From a checkpoint of a small transformer trained on Wikipedia.
Architecture: no biases in attention or MLP, tied embeddings.
Each number is 128 + 32 x the weight over its row's rms, rounded and kept within 0 to 255. Layers, rows and columns count from 0. The size above them is the row's rms in percent of the matrix's.

# layer 4 attention value, 96x96, rms 0.224, rows 45-63, columns 0-95
size [ 94  77  84  93  93  87  78  95  86  96  80  82  97  96 100  93  82  80  85]
[[188 103 115 103 158  89 106 180 124 152  95 146 123 103 173  82 155 115 110 133 137 157 100 113  70  85 123 109 103 157 137 189 123  74 109  93 114  88  99 108 158 128  83  91  84 160  86  98 148 137 159 118 114 112  26 152 122 136 147 153 153  97 131  86 122 140 170 141 173 117 123 195 127 142  90 119 190 129 137 107 104 103 114 191 158 139 112  86 156 128  94 112 171 152  82 173]
 [123 169 127 161 179 135  64 119 145 114 153 143 121  51 144 153 159 204 142 131 145 153  91 103 104 163 143 110  84 216 171 123 131 163 114 182 125 142 105 128 114 119 131 108 136 115 140  79 163 107 140 198 163 171 137 106 116  91 116 146 111  63 162 121  98  97 134 107 170 128 181  55 101 125 114  96 122 110 145 167 125 123 136 151 163 137 111 109 130 126  50  90 149  95 174 129]
 [193 116 142 135 157 140 128  41 116 128 157 147  48 115 155 106 130  90 140 123  79 100 124 102 133  95  78 139  75 108  89 178 132  73 126 121 126 139 170 187 176 131 102 117 164  98 131  88 159 146  39 129 172 137  96  82 127  83 141 133 113 139 133 138 120 161 135 142 152 126 138 152  81  82 165 125  83 150 129 158 162 142  95  60  97  89 131 109 105 111 129 146 176 112 170 122]
 [117 113 149 149  90 128 147 151 132 109 125  99  78 117 108 132 117 175 146 122  73  90 126 106 119 112 138 154 125  58 132 120 108 183  98 112 163 198 115 164  98 141 104 144  60 124 101 126  63  96 136 108 114 110 186 153 153 178 114 182 153 172 151 148 146 121 138  32  91 162 177 105 174 126 160 112 118 207 135 118 144 118 105  80 135  91 124 126 155 156 121 197 135 102 110 146]
 [161 137  97  99 121 117 108 117 183 164 102 170 102  75 196  99  88 167 148  70 186 119 155 141 142 173 118 121 124 166 128 105 141 113 122 112 137 126 115 142  73 105 152 134  74 129 141 146  97 155 119 148 112 104 119 161 135 145  67 182 127  88 104  27 168  65  92 154 141 116  76 201 112 160 183 157 111 142 143 131 142 121 164 111 113 100  90 116 135 163 106 129 134 156 164  96]
 [149 120 148  86 110 124 207 139 140 153 150 145 145 180 111 132 169 114 145 152 132 120 140 190  92  45 172 107 148 153  98 121 190 107 124 197 172 149  88 118 145 161 121  54 140 113 158 123 123 132 106 115 123 104 176 162 151 117 124 187 164 141  88  96 146 130  92 109 132 120 166  91 164 116 103 154 117 149  97 165 159 112 165 129 107 158 128 112 149 115 227 155 161  86 127  86]
 [141  98 183 121  98 113 193 133  73 137 165 142 161 120 161 188 101 128 138 143  94 153 170  77  76 120 137  83 152  52  95 102  78 140 117 153 143 125 125 117 130 112  51  98 113 148 177 156 139 150 103 198 106 186  78 138 139 123  96  59 104 130 164 165 123 142 123  90 125 171 151 100  88 124 166 138 151 154 168 137 129 171 169 171 141  97 131 143 126  91 136 125 138  99 162 149]
 [120 196 137 189 125 109 130 159 134 115 148  87 181 148  86 125 177 104  87 135 151  93 190 102  97 139 214  90  84  92 121  96 126 136  87 167 184 100 165 104 154 124 153 118 165 105 146 114  93  80 123  99 150 127 157 160 130  92 139 124 144 125 115  71 129 121  98 119 161 213 162 162 116 195 123  94 101 115 129 135 138 172 108 135 105  90  88  92 102 122 119 151 149 136 110 182]
 [193 138 214  77 136 137  59 134 168 173 163 105 104 112 141 152 151 120 144  87 173 144 122  91 112 153 108 100 137 150 109  75 138 100  69 129 108 145 130 130 179  90 124 165 196 137 105 125 142 191 108 103 122 108  79 171 152 149 173 115 120 121 181 134 111 130 176 103 147  97 131 118  79  73  89 188  63 135  93 161 130 120 108 133 120 123 120 168 132 124 143 158 131 142 178 109]
 [ 57 124 130 184 103 197 130 139 132  81 156 101  40 144  98 103 142 105 154 127 119 131 112 129 137 125 144 117 162 172 142  96  94 134 109 171 193 122 103 138 111  99 119 103 128 140  98  95  94 144 166  84 120 108 170 193 131 164 174  90 134 130  78 145 117 127 178 166 156 157 145  91 158 166 105 109 174 125  99 106 119 131  77  60 161 109 115 101 158  84 134  97 143  59 109 153]
 [212 106 131 102 154 143 129 120  95 147 171 166 127  65 209 175 141  92 150  93 106 181 114  90 130 167  96  93 100  97 162 173 146 101 152  75 116 139 152 117 100  67 133 132 107 133 165 147  64 141 139 188 141 125 136 162  88 115  86 126 129 132 130 111 133 151 133 118  73 125 154 140  78 142 104 100  90 132 141 127 125 132 179  82  85 161 109  98 147 135 116 122  40  96 160 120]
 [164 110 130 105 144 105 124 121 170 172 141 103 123  56 162  83 144 157 197  51 150 163 123 136 140  94  56 128 122 122 108  28  98 126 129 121 145 162 157 112  93 143 127 111 131  88 112 119 104 145  70 138  96  95  87 145 120 152 123 191  87 102 159 139 135 145 113 119 113 152  95 155 148 145 101  45 125 127  60  84 158 100 166 120 129 116 121 164 146 124 111 132  71  99 123 151]
 [202 115 156 150  82 118 185 138 144 142 171 151 186  74  44 137 104  64 137 122 163 150 129  72 130 140 125  77 132 142 206 115 128 120 127  92 125 108 139 169  90  81 103 134 126 126 122  86 137 143 114 104 131 120 182 100 157 118 147 144  87 136 115 194 111 109 122 165 115 106 176 172 143 158  97 113 170  70 194 109 137  67 112 152 131 129 114 137 144  88 110 121 110 141 100 158]
 [ 72 138 140 126  74 119 122 135 138 111 140 170  59 133  74 183 116 126 200 147 113  77 118 153 132  92 108 138 158 143  99 135  97 140 118 117 126  91  96 131  93 124 140 117 133 116 172 148 127  97 177 143 100  79 167  43 204 182 137 118 132 133 116 154  95 148 121 120 198 109 187 106 188 132 115  76 151  91 130 112 136 134 119 123 202 117 128 107  87 169  81 138 134 136 111 153]
 [150  51  93 132 152 136 150 132  88 154 132 119  87  76 122 169 112 143 185 106 100 130 138  67 155 119 131 166 106 121 181 145 119 156 144 123 171 160 115 150  75 144 122  83 136 119  99  79 164 123  96  44 168  89 132 107 134 138 115 130 159 106 100 127 126 114  81  44 107  50  64 139 109 122 119 127  82 140  83 127 143 182 143  89 117 121 151  98 133  75 167 154 122 137 137 158]
 [127  89 127 166  96 144 141 123 120 160 114 187  89 133  97 113 126 167 114  94 150 103  61 150 184 123 152 112 121  99 121 101 118 108 112  80  96 130  75  71 112 113 137  94 139 100 119 138  85 153  73 137 166 181  83  54  71  99  94 142 111 121 149 193 181 116  67  97 133 140 121 131 117 124 191 154  90 131 138  76 165 140 169 151 120 106  75 140  93 138  99 123 136  73 111  93]
 [ 82 190 151 131  76 150 134 127 113  69 147 110  98 131 162  85 106 127 149 143 123 110 100 108 110 100 167 154 155 133 169 130 131 141 119 138 166 121 109  64  97  88 120 135 180 136 121  35 171 143 127 120  92 116  72  65 102 112 138 126  69 124 137  68 163 116 129 120  76 111 116 128 176  96 176 157 159 133 128 127  93  97 103 135 137 129 122  70 179 201 150 137  79 177 122 101]
 [186 116 154 151 128  92 116 138  97 128 150 151  81 126  93 133  97 150 112  87 173 185 158 150 122  92 144 107 121 136 124 179 173 127  80  88 103  89 104 146 119  96 137 150  64  88 117 105 126 115 116  89  74 119  93 126 164 113  86 162 136 142 141 145 113 145  74 107 192  93 125  67  79 127 124 141 153 145 129 118  93  59 115 109 204 111  90 137 144  43 116 173 127 162 176 127]
 [147  97  84  99 138 100 159 130  93 128 150 101  90 162  97 200 113  94 153 154 139 124 120 122  86  64 116  72  86 174 149 178 128 131 103 178 120  61  99 152 122  92 155 115 118 118 126 138  93  90  90 177 190 103 114 117 126 111  85 104  98  82 100 111 151  92 142 171 110 141 127 156  86  76 145  80 113  77 123 124  89 159 156 136 128  97 176 157 203 132 117 123 160 147 184 123]]
# layer 4 attention output (transposed), 96x96, rms 0.204, rows 45-63, columns 0-95
size [ 88  80  84  88  79  84  76  87  85  94  75  76  90  84  98  86  82  68  75]
[[146 142 106 172 150 141 123 108 128 118 139 101 135 130 107 184 118 108 167 112  91 115 131 173 185 163  94  86  83 154 132 103 129 125 119 105 173 156 141 125 124  88 144 151 152 153 132 171 146 151  62 146 132 151 133 103  77 121 145  99  97 160 157 129 167  72 140 100 138  85  78 136  97 173 138  75  63 107  64 157  98  82 154  33 132 129 109 114 138 136 113 168  69 119 206 116]
 [141 135 140  63 104 149 159 159  80 132 124 148 148 154 183 142  70  77 148  97  99 141 138 105  85  67 114 127 147  91  73 109 129  72 120  49 147 161 114 122 159  72 188 127 142 107  94 108 113 150 121 150 126  77 127 133  91 186 191 107 135 113 120 121 130 123 153 154 106 181  63 180 115 103 119 131  89 150 113  77 120 106  92 115 107 166  88 100 143 150 198 122 117 148 120 122]
 [115  85 130 134 129 111 183 191 148 176 142 134 225 160  78 168 118 139 122 138 126 173  90 147 109 192  97  78 136 151 144  83 143 167 144 145 126  97  71 100  91 132 134 219 111 141 160 186 161 170 157 116 107 111 159 114 137 112 111 156 126 142 177 149 154 137 151 121 134  77 102 128 164 165 102 126 164 174 155 148  87 151 148 160 151 154 146 143 142 152 153 101  79 165 144 133]
 [118 174 123 195 145 112 136  76 163 113 170 102 171  95 123 109 147 114 128 151 186 150 129 127 181  68 149 171 152 149 134 139 155 119  95 170 108  97 151  94 117 151 124 113 180 157 112 122 159 128 141 171 135 123  93 134 149 153 136 117 137 137 157 169 140 140  28 200 182 107  95 143 106 152 134 154 180  96 152 169 117 159 212 118 118 138 169 170  64 119 147 115 165 125 139 108]
 [148 183 135 169 155  99 171 170  74 113  91 152 159 134  59 136 116  67 131 153  70 137  92 155 153 116 112 133 144 162 140 130 132 100 149 122 163 149 163 108 154 149 127  75 117 142 103 124 152 135  87 114 159 174  78  98 106  82 125  78 136 129 152 190  95 156 157 122 151 131 191  53 116  72  62 109 146 131 127 164  58 126  96 111 111 141 176 124 139 111  92 108 164 102 116 149]
 [ 79 125  81 174 145 118  33 174 145 102 124  88  70  66 120 139 112 119 107 188 151 136 137 135 137 161  80 175 155 122 164 163 134 128 108 105  94 104 159 120 145 101 164 186 116 170 131 124 145  81 143 146  90 136 116  87 169 140  90 128  91 128 172 164 111 132  66 108 132 127 111 117  99 140 115 117 153 114 194 121  79 137  77 151 100 103 189 140 102 130  50 107 118 118 106 137]
 [115 147 108 137 147 184 104 149 170 102 120 133 135 104  70  67 106 111 152 148  79 115 104 177 177 159 172 151  90 132 158 174 151  91  89 138  82 173 159 160  90 116 219 182 124  82 106 116  85  85 151 138 133 181 105 142 116  64 133 185 148 128 117 109 177 140 102 163 143 112 146 144 188 125 168 125 116 154 110 113  91 171 104 173 144 162 128 164 126 122 139  90 112 152 105 135]
 [ 82 136 119 122 100 106 113  95 184  91 113 164  87 171 132 113  93 144 168 187 152 143 124 113 134 147 137 171 154 100 168 134 131 150 146  83  66 147 104 171  98 125  72 123 167 149  80 162 133 140 127 110 117 136 161 148 161 202  96  77 154 128 125 158 148 138  69 107 100 147 142  18 131 155 134 143 158 157 146 110 151 118 146  85 143 148  94 180 178  92 127 134 119 102  62 112]
 [146  39  60 198 130 159 147 143 103 133 178 138 148 176 128 145 124  81 138 146  79 120 175 152 188 143 110 156 127 117 142 123 169 138 211 124 103 159 137 151 115 152 182 138 105 108 125 102  93 104 117 142 124 121 152 133  88  55 118 163  74 121  82 171 154 170  84 104 130 136 110 102 136 129 180  51 155 108 130  93 133 104 120 102 160 116 148 139  88 176 132 110 110 140 136 149]
 [169 133 150  78  44  75 144 104 179 133  93 126 169 130 165 130  98 169  96 114 152 145 113  89 102 105  96 168 116 154 157 147 130 112 106 106  90 136  77 101 167 126  98  78 138 128 133 146  99 115  65 155 171 137 107 101 125 104 151 114 163 113 191 120 132 115 146 100  73 116  88 160 108 171 112 133  93 144 106 151 201  79 134 171  80 115 111 142 113 180 172 147 126 176  67 159]
 [ 84 121 134 135 159  74 141 180 127 166 134 112 129 162  75 113 105 129 100 165  76  76 107 207 189 137 135 178 127 159  91 116 129 141 152 182 117 161 102 172 132 157 117 155 127  81 159 162 175 191 110  79  97 167  73 131  60  99 139 158 144 154 118 129 146  86 110 177 149  60 119 141 105  78 176 106 123 118 114 141 115 186  98 121 134 109 129 133 142 114 153 138 170 142 129 139]
 [181 188 120 151 159 144 108 122 170 137 144 127 127 164 111 148 144  64  72 100 125 184 119 129 165 154 153 140 106 204 189 187 177 146 150 125 134 124 129 148 131 126 163  82  96 170  97 121 160 192 159 101 117 130  97 132  97 109 146 129 126  95 126  78 186 102 146 117 149  86 116 152 140  88 132 216 157 128 140 147  75 126 128  84 171  66 153 111 140 150 125  99 147 151 164 144]
 [ 92 153 109 173 185 115  89 114 139  76 118 137  76 161 210 174 111 150 105 151 122 130  92 196 118 142 136 120 114 117  85 125 142 162 150 171 147 115 135  87 164 177 158 156  75 179 161 152 131 158 166 127 127 117 103 184 111 129  81 110 136 118 116  84 126 129 110 118 142 127 124  99 102  89 148  88  70 115 149 135 152 238 172 102  99 153 135  81  82 123 156 113 149 103 119 138]
 [144 141 121 107 112 117 130 143 117 112  72  63 191 152 141 103 144 184 105 112 192 161 154  87 117  80 101 122 164 117 181 125 140 160 119 110 125 125 177  64 139 143 100  70 134 151 129  94  82 142 116 133 123 111 143 223 116 133 138  91 177 111 130 130 174  59  90 127  97 146  83  97 129 177 133 131 112 149 122 153 111 134 138 149  39 138 131 126  80 130 154 135 128  74 122  79]
 [164 140  84 158  92 134 118 143 138 181 159 133 127 155  76  97 102 113  97 113  64 145 143 187 106 133 140 139 144 152 110 158 155  54 109 124  87 100 157 116 193  77 111 115  67 154 168 151 136 192 171 211 103 152 105 151 123 112 139 172 114 169 192  83 137 137  85 151 193 147 120 148 118  90 136 107  93 121 147 112 106 136 151 113 125 107 181 139 122 154 121 171 107  89 134  96]
 [103 137  82 140 126 105 161 113 179 120 190  83 168 119 128 177 133 114 169 168  82 140 189 132 116 172 118 178 141 106 117  94 129 182 166 166 169 132 190 171 127 163  81 100 123 126 164 144 113 123 142 159  88 105 147 163 186 174 114 152 122 126 151  71 106 155 129 193  91 133 169 134 149  85 122 118 146 148 110 146 124 190 142  93 144 150 156 168 170 132 157  95 152 186 144  83]
 [168 120  93 140 104 121 118 160 112 175 159  99 150 112 181 183  78  94 121 127 113 116 117 157 157 112 134 126 116 126  57 178 121 123  95 151 142 127 110 148 174 121 134  65  61  85 147 189 116  93 157 173 152 103 143 116  75 124  47 148 168 142 127 182  97 127 131 138 181  66 134 155  88 125 119 112  98 128  71 165 155 123 121 162 153 148 167 156  72  81 134 111 107 103  99 106]
 [117  95 125 123 136 176 143  93 162 139 143 102 161 184 148 145 179 130 160 153 118 139 158  88 136 204 120 125  77 150 111  73  85 110 186 113 142 175 128 124 166  97 106 174 150 150  83 111 176 148 121 146 142 105 145 157 158 107 155 114 135 119 165 157 135 128 170  82  68 106 122 199 148 155 138  92 106  89 129 110 122 204 135 111  59 131 116 119  76 154 110 103 170  60 128 164]
 [176 132 235 145 119 127  96 148 165 151 131 188 145 120 130 118 110 127 138 165 113 130 125 131 172 139 111 139 140  99 136 100 131 108 130 103 162 173 171 148 149 121 103 184 150 136 143 111 148 181 163 102  86 173 117 152 133 126 144 147 140  96 137 100  98 114 146 129 130  74 140 125 156 190 155  73 184 183 166 114  90 160  55 151  90 181 129 145  27 132 100 104 142 103 126 111]]
# layer 4 attention query, 96x96, rms 0.156, rows 64-80, columns 0-95
size [ 38  97  71  75  59  82  79  80  89  92  84  75  87  99  85  93  65]
[[167 119 138 101 183 113 132  87 150  85 128 135 203  94 113  86 153 118 147 167 106  98 114 131 142 120 135  87 136 186 133  94 163 147 142  80 151 160 166  52 146 175  79 163 157 187 128 122 133  98 145  67 159 145 162 106 131 143 134 155 155 160 171 125 167 123  69 199 153 142 129 166 110 181 132 120 111 158 138 143 152 153 116 164  91 164  70 113 152  99 108 153  94 149  73 142]
 [167 109 118 140 177 102 115 143 155 168 114 131 115  73  66 114 153  98  87 150 123 110  65 140 147 143 150 100 139 137 145 110 136  94  90 118 145 168 154 143 122 116  88  67 145 154 127 101 127 125  91 150 184 128 132 117 105 174  79 128 115 126 157  37 119 128 128 195 190 132 119  98 124 118 134 143 157 153 195 183 123 150 108 140  36 139 148 140 101 102 138 189 161  88 183 137]
 [ 99 162 192 154  87 124 131 175  80 138 140 162  68  92  85 108  99 117 125 146 105 130  85 125 156 159 146  98 127 112  78 132 130 123 133  53 146 129 114 173 128 100 130 105 160 136 183 108 109 135  62 173 171 180 142 141 163 146 156 140  83 126 105 131  78 164 164 123 158  98 141 158 108 122 118  50 161 150 132 146 128 157 167 199  84 167 155 132 145  68  81 149 137 126 165 105]
 [149 134  96 155 163 148 133 109 149  90 100 163 150 106 127 133 150 107 129 114 124 111 134 104 140 198  90 102 100 181 127  85 189 173 186  51 143 140 161  80 185 177 106 171 137 164 142 143  92 158  81 121 177 125 188 147  93 160 145 125 114 133 132 191 143 125  88 144 129 192 131 150 116 167 153 153 118 133 118 175 164 115 110 134  56 159  93 100 160 105 126 161 116 135  70 129]
 [163 130 145 124 104 106 190 161 158 148  40 128 141 166  89  79 126 155 129 138  56 131 117 132 135 132 147 130  95 124 184 153 167  80 124 136 113 172 157 122 153  89 135  71 136 176  91 153 143 167  95 118 139 142 104  93 123 106 157 145 127 132  94  74 195 176 161 167 149 156  67 107 138 166 125 113 199 118 136 144 111 106 147 130 116 101 113 185 119  89 157 149 122 108 101 204]
 [111 124  94 132 120 130  76  96 127 109 150 106 104 133 132 124 126 104 141 137 124 140 173  98 122 117 163 118 147 112 132 140 131 106  82 109 103  27  89 116 116 108 187  96 108 129 123 114 146  80 190 151 135 101 107 117 151  92 122 180 108  94 104 117 144 112 133 149 121 182 140 151 158 110 127 145 134 154 151  71  50  96  61 193 170 119  99  44 189 148 133  96  97 167  61 141]
 [103 102  93 126 127 107 127 110 164 142 122 133 106 135  94 126 154 129 129 144  86 133  84 132 100 126 112 105 146 140 111 174 136 119 114 177  98  87 115 185 144 133 133  90  87 120 106 130 132 151 141  86 155 161  99 103  78 104  93 135  70 100 115  78 150 112 168 144 139 128 160 100 192 187  99 205 154 149 168 195 129  99 104 187 112  98  93  91 223 147 138 127 102 113 108 215]
 [137 110 172 172 101 133 118 161 116  74 137 112 182 138 134 171 145 156 204 134 215 120 128  83  83 110 178 116 140 154 135 126 102 168 135  99 123 158 160  84 140  80 104 149 115 147 134 116 138 179 156  91 133 125 124 146 147 129 203  85 140  93 134 161 125 134 100 170 109 166 105 150  90 185 120 125 152 141 173 148 150 151 158  96 180 168  74 105  66 126 132 139 135 160  58 109]
 [114 168 102  78  93 118 154  75 139  93  94 158 154 143 139 134 125  85  94  99 141 103 154 152 100 150 161 150 132 119 103  93 120 158 149 114 170 123 169  94 102 135 139 206 146 169 177 103 102  82 108 164  95 101 123 152  66 169 115 125  94  97 168 114 142 112  78 139 106 126 148 162 108 114  58 110 111 102 113 166 197 138  97 112 140 142 198 165 119 110  69 141 122 189 130  59]
 [190 144 134 115  71  89 145 188 135 165 109 129 152 173 111 137 120 136 163  91 150 138 146  89  96  81 140 138 107 185 136  84 164 155 106  88 158 133 155 123 159 129 124  80 110 145  75 169 155 168 118 115 132  90 138 181 149 170 180 111 144 144 165  98 132 155 188 149 147 140  47 130 142 142 137 137 127 180 176 123 102 140 196  65 159  89 111 155 127 123  88 164 120 110 178 158]
 [128 136 153  68 102  69 214 117 135 119 116 137 156 152 101 129  85 143  88 112  94 184 166 116  71 162 141 113 112 135 150 136 132 104 133 118 124  97 148 121 168 121 120 121 150 164 102 142 159 136 173 153  79  95 135 151 127 154 120 131 142 120 120 172 191 103 126 189  93 163  72 142 193 150 123 188 124 112 162 173  87 124  79 124 170 107 110 136 162 115 113  99  74 195  71 164]
 [125 137 129 165 171 114 100 114 127 154  90 166 219  91 126  98 102 120 104 225 104 103 102 166 124 148 148  78 129 121 114 106   9  87 122 120  94 167 144 133 102 123  65 125 115  89 129 135 151 120  98 140 166 133 139 124 117 151  79 166 124 113 117 113 164 119 165 183 138 154 148 130 120 146 174  94 183  99 154 122  67 141  97 137 107 144 108 102 147 154 142 173 150 147 164 150]
 [182 125 137 128 147 107 145 168 100  88  39 146 171  83 176 137  73 147 151 150 113 134 124 151 138 189 127 109 146 143 156 116  98 169 154 145  61  55 142  63 123 149  94 129 115  75 153 172 116 161 127 125 168 108  90 174 141 136  88 158  80 133 112 139 146 105 141 157 116 196 169 146 139 165 178 123 106 162 131 101 118  74 130 118 124  83  98 136 171  87 119  87  97 139 135 144]
 [110 123  88 130 148 194 127 145 160 127  43 103  87 125  88 105 133 138 131  86 103 140 159 164 160 217 135 141 168 132 165 161 141 141 170  87 112 125 119 169 116 175  96  63 128 138  99 149  91 170 132  74  94 110 201 121 188 137  96 103 127 114 169 130 173 128 135  76 117 150 119 119 148 104 113 148 133 113  62 132 137  76 119 126 146  89  97 147  78  83 103 157 133  92 129 149]
 [ 97  91  98  89 185 110 182 144 106 102 117 123  90 191 132 148 149 143 151  41 172 146 139 142  94 160 113 106 142 185 128 198 133 144 136 157 145 131 122 142  85 207 108 138 128 108 107 180 172  72 138  74 112 162 138 119 140  96 180 100 131  84 130 139 150 103 140 109 105 142 123  81 121  99 135 178 174  87 141 106 145 148 145 141 170  67 152  81 103 137 137  84 138 114  97  95]
 [142  82 149  98 134 115 140 120 149 110 161 121 141 129  86 129 171 124 126 179 116 100 132  92  94 138 166 129 120  92  83 128  73 101 161 214 118 161 122 163 104 124 141 199 142  82 140 134 119  89  97 114 124 182 125 159 123 106 146 140 131 161  83 211 193 117 147 176 105  89 176 124  95  99 114  72 112 176 116 110  73 123 131 106 135 174 145 143  87 135 188  83 156 169 136 165]
 [ 81 167 132 139  94 137 147 153 194  99 135  90  90 138 114 153 152  93 115 111 173  92 176 127 126 150  97  98 214 124  88 180 131 124 124 139 137 125  92 154 121 186 148 128 134 114 155 138 103 142 108  78 131 182 108 109  92  91 161  61  72  66  91 155 138  83  95 183 136 159 205 135 103 179  90 112 154 179 106 150 141 122 112 166 138 120 131 144 110 135 172 145 104 123 115  89]]
# layer 4 attention key, 96x96, rms 0.152, rows 64-80, columns 0-95
size [ 97  91  82  79  67  87  77  97  76  95  83  89  85  77  89  89 104]
[[ 98  80 156 123  82 110 104  84 148  81 136 101 137 167 176 158  93 152 149 142 182 186 186 119  97 114 149 164 127 124 149 158 115 114 151 157  97 108 140 113 160 100 149 100 149 146 139 126 117  97 175 131  81 130 115 159 129  91 209 120 160 152 103 163 129 150 114 183 117 170 128 135 181  95  87 134  81 103 108  90 146 152 173  66 158 103 101 130 150 139 155  39 135 184  97 158]
 [132 139 139 111 155 126 120 124 135 127 127 152 168  80 121 167 208 115  91 157  90  87 103 170 115 132 148  67 184 132 111  67 127 116  88 106 188 129 154  85 109 150 157 150 128 152 142  86 105 150 104 145 165 114 128 135 132 183  95 111 105 104 189  85 121  89 133 128 133 100 119 137  74 149 112 145 200 162 147 148 108 171 101 159 113 178 124 104 100 130  81 199 122 109 180  53]
 [152  99 102 127 151 145 140 113  85 151 108 110  75 111 115 113 181  56 124 138  98  93 114 114 107 116 101 134 130 126 135 116 135 171 152 106  86 130 125 108 114 123  90 201 133 124 222 129 140 170 116 112 234  77 133  94 145 171  93 172 152 107 141  63 111 163 144 123  88  91 109 156 116 103 124 133 147 158 125 145 111 147  94 183 106 150 169 111  83 117  91 172 151 114 191 102]
 [157 168 183 122 146 120 150  89 171 124 102 137 132  79 112 195 133  74  80 156 100 157 152 124 150  72 134 198 137 119 163  97 141 146  86  80 118 170 129 130 104 122 141  94 102 171 122 104 154 152 105 166 146  82 143  75 108 118 122  81  85 184 126 100 118 140 116 140  98 108 136 117 119  86 103 123 180 162 183 166 107 196 138  90 123 107 138 126 136  81  31 133 131 124 162 137]
 [ 80 191 159  98  99  96 147 135 153 130 153 120 106 128 140 105 181 132 126 128 104 100 139 151 119  56 101  68 139 127 125 133 145 153 122  75 192 200 106 120 146 129 119 127  73 148 115  73 122 111 100 141 160 121 127 119 109 151 170 108  81 150 197 197 140 151 162 180 174 103  89 122 148 162  79 108 190 129 140 135 127 121 147  62 131 128 125 106  64 101 109 177 114 165 143 105]
 [108 151 122 130 126 103  75 116 131 102 146  87 146 125 100 140 107  94 149  92 145 117 172 140 170 120  63 139  92 110 132 181 131 101 165 172  83 152  86 111 187  62 101 101  82 103 139 132 134 164 134 110 119 126 159 179 100  75 154 108  98 142  58 163 152 129  98 136  79 166  97 136 166 147 102 164 116 124  59 120 163 151  72 102 160  97 106 162  97 129 193  67 143 159 155 113]
 [165  93 114 142 127  96 191 155 162 182  62 171 130 125 159 103 138 150 127  83 141  95 111 108 173 159 124  80 132 121 158  31 145  60  95  91 125 126 132  96 131 121 131 102 112 119 116 119 138 144 114  89 150 127  59 143 149 127 110  70 139 162 106 115 148 101 124 149 127 107 130 147 170 144  99  62 113 114  92  57 114 132 163 103  77 100  90 117 152  97 150 100 148 169 190  85]
 [ 76 112  65  43 135 138 121  89 120 137 109 160 116 108 171 137  80 150 130 122 124 168 163 149  96 142 100 166 115 126 142 149 185 153 155  73  81  94 120  87 158 128 165  67 127 174  97 149 120 106 150 153 167  90 131  91  87 112 122  65  93 122 109 157 134 152  79 102  97 179 126 127 163  62 152 160 103  90  89 116 198 122  98 161 113 129  92 159 160 128 149 152 111 160 138 107]
 [134 153 161 123 132  63 116 148  89 114 119 140 140 135  91 151 122 180 173 136 110 111 130 130 131 105 114 124 140 194 131 157 147 158 129 124  92 253  75  99 111 163  98  79 171  93  85 105 139 121 129 126  90 170 153 149 175  80  56  94 119 146 126 138 101 126 178 164 135 114 147 112 112  93 167 147  87 169 177 131 131 176 118 130 139 107 150 170 131 138 147 190 183 102 139 144]
 [141 154  89 152 182 111  88 125 123 129 128 186 137  83 116 168 181  92 110 177  88 120 101 163 119 134 169  98 179  94 182 148 105  79 142  80 160 129 108 139 154 181 121 138 157 171 126  85 152 179 129  95 138  98 146 115 149 175 102 180  94 211 168  95  96 107 130  87 120 152 109 107 150 135  93 122 133 113 145 183 152 179  95 181 120 137 154 109  64 113 123 173 142 135 113 113]
 [109 146 118 163 155 131 101 130 177 106 118 144 152  78 155 171 102 114 164 154 211 103 142 130 161 151  63 125  93 111  96  71 176 170 146 158 137 127 158 125 134 151 165  73 149  99  98 146  97 156 108 112 111 107 156 121 134  84 189  58 124 161 169 133 155  90 152 105 179 151 176 113 133 128  80 142 181 192 158  95 121  54 133 166 127 111 100 153 106 121 126 153 134 154 152  94]
 [ 86 186 152  88 110  85 194 166 135 150 115 167 127 159  65  80 123 146 163  97  59  95 113 144  87 188 116 100  96 101  89 131 193 171 136 119 176 133  74 112  72 136 170 162 125 168 167 160 171 163 151 101  99 168 116 111 154 159 106 145 132 103 103 117  82 129 170 167 121 126 111 140 103 146 114 153 173 117 170 124  99 124  97 143 146 124 171 151 124 126  94 172 110  95 154 100]
 [ 91 153  88 127  98 104 102 125 151 116 139  85 164 150 112 130  94 126 126  83  90 149 176  71 131  77 129 198 181 103 146 124 130  73 106 153 160 142 108 159  82 121 136 121 146 189 136  60 165 187 212 112  71 138 157 120 110 107 145  82 146 140 100 180 117 116 108  97 114 107 150  88 147 112 101 189 137 148 114 161 117 165 132 128 163 133 151 172 152 108 101 145 140 179  80  92]
 [122 140 197 159 119 110 135 127  90 145 137 121 163 137 105 109 140 181 120 128  83 130 126  85 139  86 105 127 152 110  85 163 118 184  73 143 128 109 131 143 165 177 180 159  79  82 148  84 180  61 102 112 163 133  38  45 143 137 155 152  87 146 134 131 113 159 114 188 115 121 141 140  91 175 131 117 164 121 152 152 115 150 168 151 174 158  77  99 100 151 165 126 139 109  92 123]
 [113 131 154 196  94 192 156 107 177 139 154 109 131 126 172 152  96 157 113  94 141 118 109 112 161 109 144 176 125  93 148 131 134 131 149 168 131 118 141 151 123  99 145 106 136 102 175  72  93  93 120 164 107 135 122 111 100 152 105 150 138 166 157 113 171 149 104  55 133  74 115 120 157 176 170 127  65 139  60  58 172 145 181 133  89 151  81 137 172  90  91 123 105 166  65 131]
 [ 79 167 148 165 113 127 134 126 123 149 159 164 145 123 133 125 156  65  56 145  94 127  94 202  92 115  92 144 101 108 118  94  98 106  90  73 137 111 110 138 120 101 141 107 203 152 133 104 182 117 147 150 175 162  83 173 103 171  68 139 151 124 178 146 101 155 192 151 165 146 155 140  56  91  98 147 161 154 147  72 135  84 147 105 140 158 148 104 158 108 149 100 136 137 102 118]
 [137  80 125 103  96  97 145 124 108 114 134 109 134 166 156 102  54 134 202 121 124 173 168 141 133 126 153 159  84 132 131 157 125 111 127 161  78 122 137  62 155  79 104 151 137 129 123 156  93  85 203 125  69 140 126 166 174  74 123 134 148 121  68 152 157 122 102 132 100 190 115 135 139 117  88 115  67  96 115 113 173 159 144 129  89  77 109 147 139 161 150  38 135 156 129 155]]